config.toml
norm_place = "pre"
max_seq_len = 2048
train_tokens = 88400000
Each number is 200 + 40 x the weight over the matrix's rms, rounded and kept within 0 to 999. Layers, rows and columns count from 0.

# layer 13 attention key, 64x128, rms 0.197, rows 23-31, columns 0-127
175,190,175,200,155,226,220,268,192,145,180,158,164,256,221,165,282,207,201,190,263,213,248,172,178,155,203,204,280,139,142,219,143,159,200,143,286,211,157,205,188,162,203,183,186,149,199,215,173,140,250,201,162,240,221,171,212,243,210,241,203,195,253,100,183,245,280,328,190,133,163,217,263,168,226,157,228,188,186,186,227,206,192,229,150,253,245,190,269,233,159,255,202,193,209,267,178,233,194,264,196,178,240,253,228,177,172,201,221,197,240,125,236,184,146,192,217,132,256,129,183,211,195,183,183,159,156,260
245,150,205,213,258,194,219,262,192,164,148,202,201,214,224,157,206,122,199,206,229,211,126,168,226,220,209,200,221,229,188,254,215,280,211,190,197,208,209,206,191,199,194,166,255,296,206,240,178,303,235,292,256,160,224,238,194,171,216,131,223,251,159,173,207,245,167,257,291,171,210,103,227,154,151,247,230,129,257,115,195,188,215,167,193,125,197,164,190,155,208,153,217,167,170,223,111,178,206,190,226,257,169,182,216,215,174,209,234,232,239,244,164,222,205,151,174,204,193,163,195,218,178,177,238,265,238,196
151,147,192,234,299,159,238,213,205,150,214,190,213,186,201,211,147,162,162,154,192,239,265,159,135,288,189,209,211,165,218,200,184,246,180,207,258,242,160,199,161,179,203,173,203,163,191,245,202,225,199,239,302,197,173,170,225,232,208,152,301,197,255,251,154,236,203,213,222,222,157,208,176,238,187,196,154,211,231,238,235,134,203,241,167,135,152,214,190,267,249,200,193,111,111,209,235,237,225,183,208,137,210,176,201,191,254,172,237,188,172,164,194,189,159,155,181,206,247,170,241,255,84,161,216,201,188,269
281,208,288,231,145,201,184,188,224,194,179,240,237,159,255,193,201,210,246,184,173,180,202,103,170,227,186,244,114,190,139,177,253,121,190,169,160,196,192,233,135,154,264,226,192,244,201,206,250,271,205,132,203,239,178,173,152,130,186,211,250,182,235,203,135,244,140,197,189,254,207,250,265,264,143,201,229,168,150,219,194,209,196,179,217,180,196,208,273,212,152,119,171,204,222,218,189,252,163,161,208,230,155,218,208,186,173,221,236,191,183,163,180,187,157,235,231,133,230,245,109,274,166,221,213,243,173,235
187,219,102,177,207,219,160,178,143,225,185,219,239,207,100,221,206,95,234,207,177,224,167,228,234,247,219,166,199,171,254,132,199,236,136,268,178,183,239,139,198,287,178,195,208,169,161,219,166,243,195,205,199,198,253,276,239,172,203,138,173,215,184,181,221,128,171,179,242,192,89,166,202,173,162,112,230,194,212,171,186,218,246,210,180,207,223,189,167,181,178,272,243,220,221,206,192,151,161,140,156,217,196,198,183,194,115,221,163,137,221,150,196,190,182,194,306,133,272,174,193,180,156,272,229,197,202,184
99,172,142,189,172,119,176,205,184,188,223,236,162,193,302,236,163,199,181,216,135,281,295,223,255,287,225,254,220,204,192,223,166,170,193,142,155,205,115,123,214,147,152,165,229,205,161,193,186,164,230,171,208,235,190,190,294,197,204,262,225,197,247,257,193,152,189,170,245,166,155,185,193,246,277,200,156,119,211,184,195,179,181,172,159,178,159,196,231,199,191,113,156,250,272,195,222,205,198,237,228,225,174,222,110,262,204,196,239,211,181,185,133,266,156,152,166,184,131,197,214,194,224,206,156,198,197,180
198,222,153,255,150,171,222,252,247,233,222,160,224,158,241,226,244,210,199,206,189,260,259,192,175,194,196,277,186,104,160,291,99,202,128,212,207,212,206,98,221,147,154,221,239,185,219,169,194,143,138,207,235,200,241,196,170,220,173,189,223,140,277,235,224,242,161,155,119,176,174,281,181,241,246,291,199,254,191,234,191,187,219,195,226,140,149,144,291,193,211,131,170,186,212,130,163,276,210,193,232,167,207,169,230,233,199,167,218,213,204,225,183,242,171,171,209,106,216,168,289,200,221,180,151,132,143,191
221,181,220,194,250,137,191,174,264,153,139,260,249,220,138,145,159,147,232,136,176,144,220,230,282,193,228,249,231,207,205,251,242,210,246,186,109,238,256,280,166,168,186,247,270,222,241,233,228,233,239,96,156,242,203,197,219,139,198,222,222,226,174,195,206,156,228,222,233,197,224,155,213,190,186,263,265,211,181,203,136,215,243,123,208,129,202,148,141,163,164,156,225,204,237,217,146,118,171,232,233,178,139,238,193,227,260,184,197,139,220,177,214,209,202,185,253,232,274,225,203,138,223,189,170,279,237,243
173,232,213,219,145,265,118,112,259,207,178,243,228,218,235,242,227,155,178,173,218,249,283,162,220,208,194,155,182,166,221,261,219,215,184,159,252,177,172,164,220,243,164,216,215,234,226,287,129,173,164,165,148,183,171,230,216,248,172,211,241,206,190,232,183,146,328,251,202,219,133,171,267,250,122,218,112,150,264,244,112,146,175,198,190,192,176,158,232,185,207,129,159,226,176,225,226,143,180,115,280,132,213,211,175,245,189,160,184,125,215,308,214,143,109,208,165,86,300,207,341,200,173,210,226,216,237,239
# layer 13 attention query, 128x128, rms 0.199, rows 24-31,56-63, columns 0-127
194,234,205,158,189,238,137,177,224,216,248,220,220,250,231,208,133,217,276,191,179,181,271,189,190,228,245,169,192,199,220,167,203,218,152,214,170,219,184,217,166,153,132,211,144,219,199,260,169,238,204,189,210,190,202,99,215,183,223,157,284,284,217,184,223,162,230,246,182,169,195,251,164,236,142,250,113,129,255,168,167,158,231,206,207,190,184,259,198,209,163,139,178,199,185,199,175,190,239,153,146,199,205,240,239,210,201,160,208,227,161,258,196,242,184,171,222,185,184,262,292,80,244,213,176,240,312,265
167,254,239,193,140,213,118,258,232,223,144,189,98,201,234,177,196,278,185,142,160,186,211,176,239,169,237,124,170,235,227,158,227,145,235,197,217,231,155,185,174,191,199,275,247,250,196,201,330,199,193,225,235,162,150,200,136,207,247,262,196,231,208,205,136,142,151,264,169,245,188,188,255,250,225,229,198,164,208,205,216,202,203,153,226,262,137,287,178,188,82,229,228,120,218,165,227,197,212,183,285,154,197,230,163,226,230,125,261,205,256,216,193,58,209,185,166,240,183,215,219,236,238,173,192,215,241,174
158,272,148,201,218,235,191,249,168,221,209,214,173,219,210,229,252,239,171,186,220,194,152,155,187,233,168,192,180,184,267,283,149,228,144,189,190,193,161,199,190,203,232,171,196,295,206,199,176,163,233,302,185,204,244,171,207,240,179,205,174,172,151,200,156,120,230,214,129,175,183,134,213,168,297,188,265,200,153,243,261,102,129,169,175,140,166,218,262,236,171,191,179,162,189,224,182,301,169,232,192,175,249,129,200,198,171,219,200,244,133,185,224,224,193,184,221,229,241,232,143,223,227,196,132,126,196,269
152,242,184,249,172,236,224,207,75,191,313,207,257,161,91,133,283,213,207,232,209,215,145,174,183,122,199,172,151,208,236,135,230,156,180,231,191,197,206,213,171,95,151,184,206,190,209,218,119,211,203,185,145,172,214,200,225,255,141,211,185,156,239,182,232,198,158,187,235,196,182,151,148,151,202,190,253,207,191,189,190,163,152,191,162,172,217,171,218,177,174,159,131,228,235,240,262,184,258,210,226,218,171,201,267,86,174,211,216,211,259,204,235,231,270,229,193,273,204,239,172,162,193,249,177,217,211,262
122,222,120,251,292,215,248,194,225,116,212,223,96,155,205,186,185,213,130,249,190,219,188,219,214,267,167,159,222,178,102,257,226,141,180,222,211,206,186,215,201,284,252,231,206,173,208,207,224,188,207,179,186,194,175,176,224,230,193,192,154,227,195,239,158,283,135,224,206,125,204,257,245,186,149,187,146,267,215,163,100,147,167,200,165,233,215,225,180,254,181,194,240,199,223,178,245,234,245,196,134,205,264,201,276,219,189,254,176,180,221,192,294,173,266,217,166,245,219,179,225,185,228,247,196,195,170,140
181,207,204,199,189,240,202,251,202,194,198,221,182,172,266,181,261,208,161,273,200,250,162,233,182,241,140,204,236,170,122,225,167,253,218,273,228,229,202,199,204,193,294,260,229,214,227,205,270,226,179,232,213,252,166,234,233,193,194,233,122,202,216,231,212,144,170,241,186,202,206,184,233,258,210,175,178,196,232,188,303,176,156,178,158,269,163,223,187,160,276,208,212,261,196,199,196,164,134,201,240,161,214,190,149,178,234,236,154,136,169,244,201,120,259,227,276,216,219,171,155,264,209,208,208,178,197,157
191,194,148,177,242,246,185,213,204,202,254,202,176,231,205,206,189,164,293,170,274,158,177,163,186,197,199,216,295,257,168,232,200,232,205,175,192,187,194,209,203,249,204,177,158,176,168,226,121,249,144,180,191,176,283,147,221,242,210,140,195,107,213,232,239,202,215,300,171,136,198,271,218,183,221,179,165,194,168,202,140,101,236,228,216,206,194,237,211,161,150,249,209,104,246,162,231,199,257,177,185,279,207,202,234,140,139,174,193,287,168,266,216,270,163,176,230,194,168,229,228,108,270,211,183,160,171,141
196,271,263,207,224,209,279,200,229,139,176,258,159,170,180,216,128,205,249,158,235,220,189,176,200,255,170,201,197,146,205,196,215,161,233,230,228,188,281,185,206,182,201,247,229,142,205,169,180,254,233,207,235,168,224,245,181,160,233,179,203,174,215,193,215,175,195,247,232,149,260,220,243,197,168,242,171,257,214,139,143,205,202,227,269,138,136,206,175,187,212,220,245,203,272,182,216,248,206,181,201,227,193,197,237,177,197,165,182,276,166,201,274,109,224,149,199,233,173,229,184,235,233,223,219,232,200,176
210,158,236,186,256,165,292,202,190,147,171,245,185,255,261,204,231,169,163,162,266,217,209,226,203,191,248,126,260,210,219,173,149,206,178,186,232,194,175,138,233,222,174,221,229,157,244,218,241,253,223,219,157,214,193,221,239,257,116,167,132,173,154,234,173,208,224,226,221,163,157,183,175,219,236,210,164,167,258,220,115,218,203,248,308,142,242,203,172,169,213,216,213,172,245,196,222,159,171,260,199,164,225,253,145,268,233,202,235,163,209,128,209,193,215,192,305,154,239,183,234,143,248,276,233,189,162,199
178,246,180,214,139,204,149,97,200,221,156,212,151,248,194,204,270,184,189,201,216,203,139,214,182,110,199,138,92,248,247,168,214,161,157,240,223,166,190,185,198,258,217,132,201,207,175,205,171,143,234,229,245,208,229,180,272,264,193,209,154,222,186,175,222,190,194,239,112,199,217,161,270,167,175,117,259,135,245,165,208,168,135,250,232,255,250,249,165,151,177,207,265,204,138,128,268,180,140,209,175,193,187,232,196,248,187,237,225,216,159,164,222,194,233,165,212,156,196,304,148,204,205,185,221,246,195,162
70,199,131,176,202,181,190,217,215,195,160,220,85,184,241,224,150,186,175,249,202,222,252,189,207,154,186,173,224,155,320,207,176,196,174,204,201,186,149,202,145,228,232,230,230,156,150,222,113,150,248,243,128,157,221,255,227,221,204,190,161,247,164,167,172,182,198,196,166,237,254,167,235,203,267,157,225,151,175,190,119,199,204,191,149,248,237,254,215,240,162,216,187,227,193,143,230,228,234,268,155,211,181,151,156,214,234,249,188,340,210,170,217,201,243,187,307,254,221,251,251,238,163,196,234,192,160,165
185,237,184,167,176,179,180,195,238,183,196,200,242,223,198,228,283,288,183,176,257,185,182,231,190,198,217,233,230,198,204,223,186,189,233,254,203,213,145,212,237,246,207,251,236,202,232,126,308,209,235,120,145,245,193,174,159,189,226,263,152,226,244,284,169,189,207,202,205,322,187,146,198,157,182,121,169,183,234,191,294,184,227,281,200,275,182,191,282,139,235,229,235,99,206,224,186,159,134,248,208,225,210,260,169,141,193,226,216,266,153,180,168,255,152,258,207,137,167,139,249,128,180,120,237,220,196,240
221,205,213,213,283,231,216,169,171,215,241,186,240,221,163,172,152,156,225,158,236,197,232,168,205,185,173,226,203,153,149,80,163,209,151,181,135,180,224,202,202,179,234,214,126,208,237,285,170,239,220,199,293,214,209,176,213,216,207,173,215,206,224,223,176,207,250,206,138,100,204,196,268,202,234,200,156,217,205,209,252,194,159,205,137,139,227,259,200,216,222,276,227,223,181,251,229,184,256,202,128,177,203,174,241,248,178,211,167,155,242,194,196,203,187,257,216,234,233,199,211,235,194,230,250,192,170,168
189,79,276,187,201,228,254,112,194,228,197,233,157,205,202,135,130,131,156,258,250,326,289,190,198,141,184,183,197,226,213,131,189,128,195,230,233,138,136,265,189,223,245,182,136,233,152,178,299,235,249,159,219,222,133,119,263,213,170,130,193,218,149,213,169,180,236,219,198,279,148,130,212,176,211,214,256,168,195,166,134,160,174,219,194,271,273,234,228,204,163,194,273,201,234,188,220,146,169,268,175,202,218,248,176,228,208,287,193,202,125,223,119,148,211,147,146,177,211,190,224,192,149,182,191,195,205,207
229,216,162,223,219,114,249,196,187,226,261,164,155,270,217,151,139,180,201,213,167,218,240,260,214,153,232,212,191,155,153,159,143,257,189,186,199,221,217,171,247,219,198,230,183,152,204,249,186,192,237,288,248,227,188,166,204,245,169,207,184,181,207,189,209,170,220,213,203,145,215,215,180,184,172,213,199,214,221,185,195,192,176,231,145,143,219,175,198,194,212,196,210,230,226,186,252,282,204,213,154,213,179,204,228,220,173,254,150,193,262,223,175,178,241,166,203,281,199,250,176,120,212,217,234,180,178,195
202,154,258,195,244,117,200,183,186,258,243,158,259,159,209,183,167,218,275,199,212,208,213,229,212,170,189,267,170,180,163,161,144,146,210,232,253,187,118,256,234,161,184,156,243,176,242,207,184,216,264,204,156,228,208,222,238,187,207,193,169,248,246,222,250,166,167,193,200,186,246,231,176,196,169,125,204,183,177,257,142,200,146,220,210,221,185,203,205,208,261,236,171,187,191,258,230,169,168,224,169,198,168,193,229,129,192,156,164,249,208,151,177,257,180,175,219,137,171,219,174,208,162,154,184,166,187,201
# layer 13 attention value, 64x128, rms 0.192, rows 0-9, columns 0-127
196,167,112,211,201,185,159,275,241,140,278,242,164,166,183,214,217,137,187,210,154,192,184,138,189,247,177,232,243,193,253,236,204,157,209,241,122,206,144,193,195,235,195,187,237,171,226,175,147,226,213,232,105,173,255,98,238,220,237,205,147,232,163,238,269,285,114,236,208,173,143,139,226,181,207,212,240,206,271,142,217,159,155,95,136,160,151,165,212,176,238,258,158,168,161,173,92,122,191,192,256,251,193,253,240,277,219,204,196,158,195,180,180,164,189,207,264,193,179,132,170,276,151,263,196,217,213,165
89,214,157,193,127,183,222,180,236,138,277,241,245,245,170,170,161,167,180,189,182,226,181,189,212,219,152,209,224,265,155,211,231,216,215,216,158,195,201,221,191,206,164,171,181,247,179,230,180,216,246,215,117,270,209,214,257,159,153,214,164,173,208,244,206,182,275,201,253,179,146,146,218,140,257,185,239,258,241,238,275,211,192,96,147,233,226,166,150,161,168,234,84,240,172,192,192,187,135,193,245,251,176,240,160,208,141,240,212,228,284,183,141,244,177,263,186,195,231,142,180,239,196,209,217,166,166,229
172,85,211,173,199,283,118,247,178,243,238,168,212,186,291,277,150,238,151,240,227,249,221,221,190,189,235,238,239,216,271,120,176,169,119,173,231,216,196,192,220,232,202,224,261,199,235,223,237,161,247,282,272,149,133,194,182,250,256,220,234,252,197,176,153,254,161,243,230,169,206,196,185,226,189,303,171,192,244,140,207,168,213,212,178,195,169,214,221,264,163,211,124,182,216,289,232,174,211,183,203,220,264,184,92,180,303,228,173,276,178,158,185,141,242,117,200,200,190,185,254,211,214,124,167,234,218,167
243,247,203,262,188,215,242,169,152,168,204,217,186,235,209,153,234,194,142,216,177,167,239,141,192,253,195,240,166,234,177,183,185,171,219,118,252,193,271,230,195,196,228,131,154,192,203,188,142,216,273,170,166,225,272,240,210,193,204,195,158,183,215,166,167,291,152,200,203,166,248,242,205,109,203,214,217,188,164,257,184,264,165,148,141,197,249,187,85,168,265,232,204,149,190,181,204,251,163,198,207,268,188,213,245,214,226,165,185,242,197,214,152,234,209,193,197,165,131,213,160,216,210,226,269,185,136,247
216,137,189,232,258,172,255,199,225,177,205,231,175,183,224,172,175,153,254,193,178,215,182,144,205,265,198,201,239,131,161,227,199,222,236,233,193,182,283,119,210,173,243,196,192,207,184,245,136,172,217,250,262,213,227,221,246,212,156,211,167,190,207,112,207,270,189,190,241,204,243,176,176,139,218,143,256,164,161,241,192,261,205,201,174,167,219,218,143,190,180,224,206,210,172,179,243,230,201,237,180,209,196,181,234,217,235,191,195,224,174,221,210,188,231,215,182,211,174,203,183,234,264,216,271,174,170,153
222,327,227,211,249,132,122,163,174,221,233,145,280,226,202,252,156,220,221,243,145,148,211,219,190,201,236,233,214,202,186,194,254,199,167,148,260,224,212,192,208,201,212,219,128,262,180,252,144,170,213,206,197,328,236,207,199,162,221,194,243,167,175,207,136,219,134,149,167,216,213,256,206,221,164,143,161,189,211,193,254,186,177,215,228,174,204,163,84,205,150,129,199,211,185,164,226,260,210,216,170,181,196,238,185,210,99,168,200,269,293,257,148,247,172,213,188,180,176,268,219,210,200,213,210,162,255,257
217,195,153,204,289,233,291,133,153,216,183,173,96,226,208,118,152,174,245,197,227,155,161,193,190,173,158,263,230,131,152,184,244,249,151,266,272,184,294,274,206,210,227,186,179,195,236,183,174,215,250,213,142,300,199,246,204,160,150,168,200,186,246,198,250,204,214,145,222,208,242,161,235,119,183,104,211,204,198,246,170,262,185,231,162,156,148,170,112,217,244,166,141,194,201,197,207,241,155,225,116,127,221,264,94,203,171,272,178,194,225,191,170,258,216,188,180,193,268,257,184,180,188,211,187,168,140,264
216,164,203,176,221,291,244,164,160,127,236,211,91,217,179,227,181,191,196,169,237,259,186,118,230,208,152,223,93,212,231,175,164,278,244,255,149,182,226,191,201,212,194,293,209,216,202,166,220,265,225,223,190,183,162,172,233,229,167,192,175,220,193,230,231,157,180,185,156,185,104,196,205,195,132,112,234,228,229,93,133,189,262,178,188,240,192,256,225,170,284,208,163,169,190,225,167,149,141,206,317,279,233,240,216,226,213,212,200,246,136,243,198,185,232,222,182,188,225,181,169,170,223,222,203,240,218,172
218,210,201,190,145,234,210,252,265,186,167,165,210,165,139,133,169,189,243,188,135,219,139,204,222,130,229,144,214,253,205,132,264,305,170,224,147,181,187,256,176,170,244,146,131,180,169,174,169,166,228,192,191,204,235,208,175,240,169,159,117,183,207,179,193,181,258,219,175,213,207,202,160,195,190,160,243,210,161,205,222,221,182,180,145,239,247,190,220,151,313,320,252,165,199,205,220,213,152,236,207,319,224,217,194,132,227,204,173,256,226,206,200,135,205,252,167,192,176,209,211,232,183,162,149,168,187,227
207,241,239,209,141,187,190,169,211,147,167,160,202,225,191,205,323,254,220,176,220,146,181,203,184,158,240,205,255,230,151,179,146,160,183,146,244,209,153,200,197,171,153,227,215,222,208,114,234,99,203,213,211,131,179,160,245,220,249,162,216,210,230,239,203,192,201,233,165,270,157,189,279,234,173,278,195,187,211,211,219,282,214,261,263,274,218,210,242,251,169,151,141,225,284,228,154,149,146,212,183,208,238,192,85,184,182,185,214,247,161,197,189,234,203,181,129,225,162,150,243,165,161,199,271,226,168,268
# layer 13 attention output (transposed), 128x128, rms 0.202, rows 0-9,32-41, columns 0-127
206,161,202,200,261,259,158,186,200,109,179,181,216,188,183,206,273,185,214,242,166,280,184,225,161,232,110,187,183,180,191,158,241,304,200,205,148,134,164,228,187,194,255,251,240,206,205,267,212,171,289,227,175,226,161,137,263,236,153,214,268,140,235,160,263,191,181,189,155,158,129,161,115,169,238,190,232,202,183,175,204,140,141,88,204,172,198,157,253,168,233,221,145,165,243,305,163,211,175,233,207,191,179,262,235,245,177,235,129,205,116,177,184,199,278,193,140,165,173,182,298,232,229,211,174,159,217,145
179,124,198,175,140,194,228,199,163,122,261,225,162,206,147,256,185,150,140,274,124,237,166,130,173,228,84,205,184,147,166,191,236,245,174,195,186,198,215,166,193,181,187,204,173,203,198,225,187,219,217,205,206,212,196,219,212,211,211,169,220,163,258,137,178,216,217,165,247,140,235,172,194,236,228,202,233,230,113,225,241,167,179,83,199,229,217,242,192,167,252,196,142,203,195,268,255,250,156,252,231,226,192,181,217,216,211,239,165,184,176,212,180,182,212,230,203,234,165,123,197,322,259,188,200,192,136,143
211,190,168,154,191,224,180,164,173,150,190,185,209,194,185,227,144,207,251,217,336,170,237,251,215,216,380,220,195,239,192,188,173,154,205,215,209,320,184,194,249,288,157,203,175,241,210,251,245,261,266,208,224,208,248,204,180,168,206,166,272,247,268,252,163,268,144,220,139,222,128,207,135,188,210,233,207,241,235,169,184,186,228,265,169,179,161,200,209,220,91,252,209,238,202,130,207,223,208,188,189,211,210,250,174,247,263,182,203,234,139,163,125,187,157,133,105,179,246,222,246,107,158,189,160,248,213,252
227,198,219,250,202,208,252,216,156,207,190,205,251,237,206,196,198,262,153,235,128,174,211,213,114,230,26,204,232,179,159,208,257,196,163,170,204,180,254,247,123,206,160,168,178,181,210,177,150,156,203,191,203,208,214,214,193,224,212,194,188,172,173,123,219,198,240,181,200,180,195,209,228,180,159,258,203,230,75,205,242,212,158,95,223,198,215,155,135,192,232,211,129,192,188,228,163,228,139,192,215,211,207,121,227,241,177,199,249,214,193,216,179,194,190,191,246,179,208,187,217,228,282,235,147,117,200,195
218,174,205,216,204,176,227,210,140,166,190,198,228,250,223,218,214,277,206,236,199,247,224,192,164,206,123,204,251,168,164,199,240,247,217,203,185,162,192,197,164,157,160,227,228,98,215,282,159,130,194,234,199,187,200,191,213,141,164,174,140,178,128,128,191,201,199,202,203,189,149,227,201,159,174,207,228,239,90,149,206,187,213,166,214,128,162,151,193,191,163,208,151,245,189,262,197,228,218,162,154,177,225,180,232,168,234,199,237,205,165,219,214,194,202,213,244,153,243,216,194,199,244,216,203,127,159,180
222,184,225,257,204,149,190,162,211,238,246,211,243,182,212,198,172,186,237,144,230,138,198,120,221,224,353,102,246,145,185,208,172,193,229,160,250,434,262,177,258,134,115,197,184,250,166,232,167,156,176,210,200,228,189,243,219,198,219,218,233,196,193,157,229,277,229,196,200,214,201,251,220,217,139,206,158,188,202,251,206,289,148,173,238,229,248,189,105,182,210,173,191,177,180,178,171,216,177,193,230,234,206,170,163,248,254,111,164,156,239,195,185,182,158,163,237,239,169,198,202,277,227,170,218,215,270,174
152,222,207,226,241,169,245,181,133,183,193,245,157,258,227,120,219,168,168,216,221,221,156,187,163,163,102,184,207,129,202,203,217,253,183,218,199,190,270,219,217,166,143,166,170,143,176,168,109,202,196,204,204,154,209,186,242,238,159,227,133,204,163,187,192,219,200,142,207,156,138,193,234,157,163,213,192,257,158,172,213,200,172,149,149,164,232,166,187,182,224,247,117,256,215,173,224,226,202,215,141,237,216,189,223,192,138,311,291,241,266,199,156,207,127,212,239,164,183,180,128,278,220,203,132,151,104,211
150,183,184,193,233,294,183,248,141,162,212,217,266,208,122,233,227,198,211,174,109,228,210,304,225,229,114,258,80,265,265,188,238,204,165,175,142,123,194,163,202,221,236,267,221,220,154,271,158,280,219,293,165,223,193,213,192,216,197,170,183,178,217,280,193,177,131,189,169,201,180,169,147,158,250,147,217,263,221,110,224,141,217,173,184,206,189,179,289,174,234,276,207,187,250,189,215,171,175,173,220,253,225,224,219,165,130,292,174,246,227,276,187,228,156,217,198,182,232,217,244,170,203,215,178,199,134,199
237,177,219,247,134,258,238,247,221,235,148,121,207,219,113,156,177,222,176,290,145,225,208,273,262,171,194,301,154,244,294,151,290,198,151,151,181,206,200,226,202,200,207,220,181,170,214,144,154,280,189,164,184,205,199,197,186,219,237,195,144,201,212,206,201,143,214,204,197,257,218,195,145,196,232,199,221,234,95,143,153,158,210,154,221,232,180,270,211,148,207,274,230,160,292,225,178,197,175,168,169,204,151,148,232,186,275,175,192,203,218,183,226,161,169,174,180,181,181,195,227,182,315,212,133,243,217,207
225,221,188,162,193,183,252,223,212,261,221,208,172,177,219,114,223,184,225,88,209,122,184,180,218,124,239,176,216,213,140,186,118,107,202,177,232,199,156,168,200,219,179,148,241,304,256,145,209,185,217,139,215,174,204,207,169,212,244,156,203,258,192,232,186,254,160,234,217,243,260,190,254,213,212,186,183,176,284,241,153,311,198,334,153,202,235,193,169,153,225,190,253,159,195,184,250,114,184,218,116,178,200,174,199,157,223,172,219,245,203,111,200,209,164,191,154,204,121,235,170,123,164,190,229,229,172,187
170,181,153,179,168,198,134,209,240,178,217,222,170,227,249,218,191,157,186,185,221,235,215,211,101,271,249,310,213,219,235,230,164,141,213,168,193,155,167,226,170,146,233,154,204,184,266,127,193,215,215,193,86,154,261,230,167,219,235,290,178,296,252,188,181,300,189,228,212,196,215,222,160,139,177,260,203,189,195,219,213,227,294,185,307,234,133,262,203,238,190,234,173,182,166,162,138,104,215,193,249,262,222,139,177,210,189,221,209,148,207,194,160,173,180,208,259,287,211,197,213,162,152,238,218,187,169,141
163,213,148,173,139,229,181,247,200,164,237,217,272,208,161,270,151,203,252,209,251,213,222,135,129,233,215,249,188,258,204,251,209,166,181,285,168,255,163,212,208,224,187,173,156,248,230,248,198,193,171,226,162,217,235,223,144,189,218,149,261,218,278,285,152,243,224,152,261,165,170,146,240,207,198,207,211,185,278,312,290,239,262,192,204,266,184,191,197,209,153,169,156,227,176,185,203,212,191,164,258,251,247,221,193,192,90,181,176,186,219,251,165,214,108,264,209,192,257,193,227,257,170,170,197,206,212,208
193,133,157,218,226,206,251,187,147,195,189,176,167,224,238,190,156,281,141,182,193,261,171,255,216,128,162,206,239,196,189,177,144,114,179,192,176,242,188,172,223,230,174,295,185,196,203,176,246,198,254,165,250,175,245,172,200,232,160,211,116,227,200,127,219,246,193,236,129,234,165,209,160,177,217,203,223,163,153,165,198,175,164,221,169,138,191,223,238,217,220,242,233,172,180,165,228,162,181,213,183,206,180,171,163,243,305,336,212,240,192,104,214,139,225,204,202,254,150,250,197,200,280,150,218,251,114,142
215,194,250,220,110,235,192,176,162,170,224,230,183,198,205,163,224,166,169,235,198,208,217,163,170,238,295,143,193,208,185,232,193,193,201,168,273,295,245,264,240,182,219,147,129,223,171,160,141,196,194,227,177,175,213,234,216,183,180,199,272,156,277,212,168,280,200,242,184,194,219,266,209,165,141,280,163,246,170,303,248,192,216,151,249,286,248,178,138,234,198,208,191,124,209,219,235,219,208,215,181,296,204,159,184,249,196,134,204,167,256,249,173,203,115,176,215,194,156,129,172,232,220,177,186,160,171,224
159,185,250,207,169,227,183,210,180,231,196,289,220,207,187,206,229,193,265,202,263,275,154,188,180,232,272,173,215,177,220,159,229,229,182,171,217,208,246,153,192,138,232,161,169,152,160,247,196,198,191,231,208,216,202,196,200,178,191,177,229,134,226,110,168,239,184,233,223,167,223,224,215,187,200,203,197,183,132,260,237,181,204,190,232,187,240,204,140,229,160,187,178,206,225,255,276,248,255,204,210,240,194,191,272,162,241,146,165,156,171,212,198,122,172,171,186,190,227,172,199,266,171,174,175,155,159,219
216,247,221,198,247,199,151,166,190,185,238,193,216,220,189,238,194,195,203,215,236,168,220,177,299,230,362,174,198,173,182,196,213,198,227,241,190,451,204,186,291,172,214,248,172,247,146,249,173,215,195,199,221,239,238,162,211,151,220,243,254,168,204,225,194,249,153,172,143,217,203,248,159,247,192,212,160,176,247,231,200,236,169,126,236,198,224,179,189,215,140,158,201,157,233,208,108,198,226,186,206,225,191,268,176,203,199,142,146,178,209,265,199,267,171,234,230,209,253,215,218,193,203,185,223,220,233,239
202,243,203,132,191,211,211,137,218,236,243,217,228,190,239,158,190,167,311,161,306,215,156,164,216,170,301,201,253,214,167,183,258,209,167,222,136,277,241,205,268,161,188,204,157,257,203,155,241,277,165,238,131,219,212,189,206,169,236,159,248,251,258,248,216,234,210,188,152,180,143,209,215,168,127,151,155,254,224,221,229,148,232,203,146,104,181,238,164,228,182,180,136,211,269,251,206,246,197,196,177,190,262,246,244,151,132,202,182,179,221,252,192,182,214,184,177,120,241,100,141,185,194,160,134,181,218,241
229,187,194,228,250,189,213,225,170,212,186,192,163,277,239,230,194,177,222,170,146,246,256,233,169,267,99,223,215,165,159,187,158,269,215,202,270,54,268,142,156,200,135,184,232,167,237,167,179,224,258,183,230,224,153,219,214,234,147,182,206,238,155,201,178,192,193,164,193,203,195,222,223,190,159,159,154,225,175,169,215,230,182,242,218,178,105,236,156,194,218,159,202,164,170,198,206,112,151,208,201,204,259,199,176,215,149,256,281,248,165,217,188,228,239,211,252,187,194,196,220,165,203,242,203,233,206,216
228,258,209,224,165,200,206,241,290,178,168,168,251,206,183,169,214,172,280,212,103,241,211,106,198,181,203,251,210,238,191,173,158,267,165,223,203,181,183,202,221,204,202,143,172,178,245,118,152,201,187,191,180,222,205,156,190,229,176,164,229,163,215,194,164,172,208,214,225,206,207,212,191,197,203,152,238,289,266,285,279,138,221,192,186,253,217,230,227,216,176,202,173,175,186,253,228,216,206,192,187,231,163,171,185,241,229,122,175,220,227,200,205,213,229,155,171,155,236,141,260,283,180,152,141,235,250,230
232,258,197,259,188,212,165,231,131,113,160,152,211,247,190,161,282,286,148,205,191,210,211,128,196,213,140,163,252,212,163,229,210,146,151,188,179,107,227,164,105,194,132,206,265,228,170,147,202,134,213,149,233,194,236,270,178,190,199,180,191,217,180,229,219,215,189,251,200,239,126,158,241,186,202,149,247,237,214,243,167,207,217,198,197,184,220,200,273,219,183,191,169,175,248,210,197,162,171,208,193,198,157,155,106,196,162,237,220,234,152,201,194,272,159,216,221,210,149,199,165,242,240,237,219,148,174,210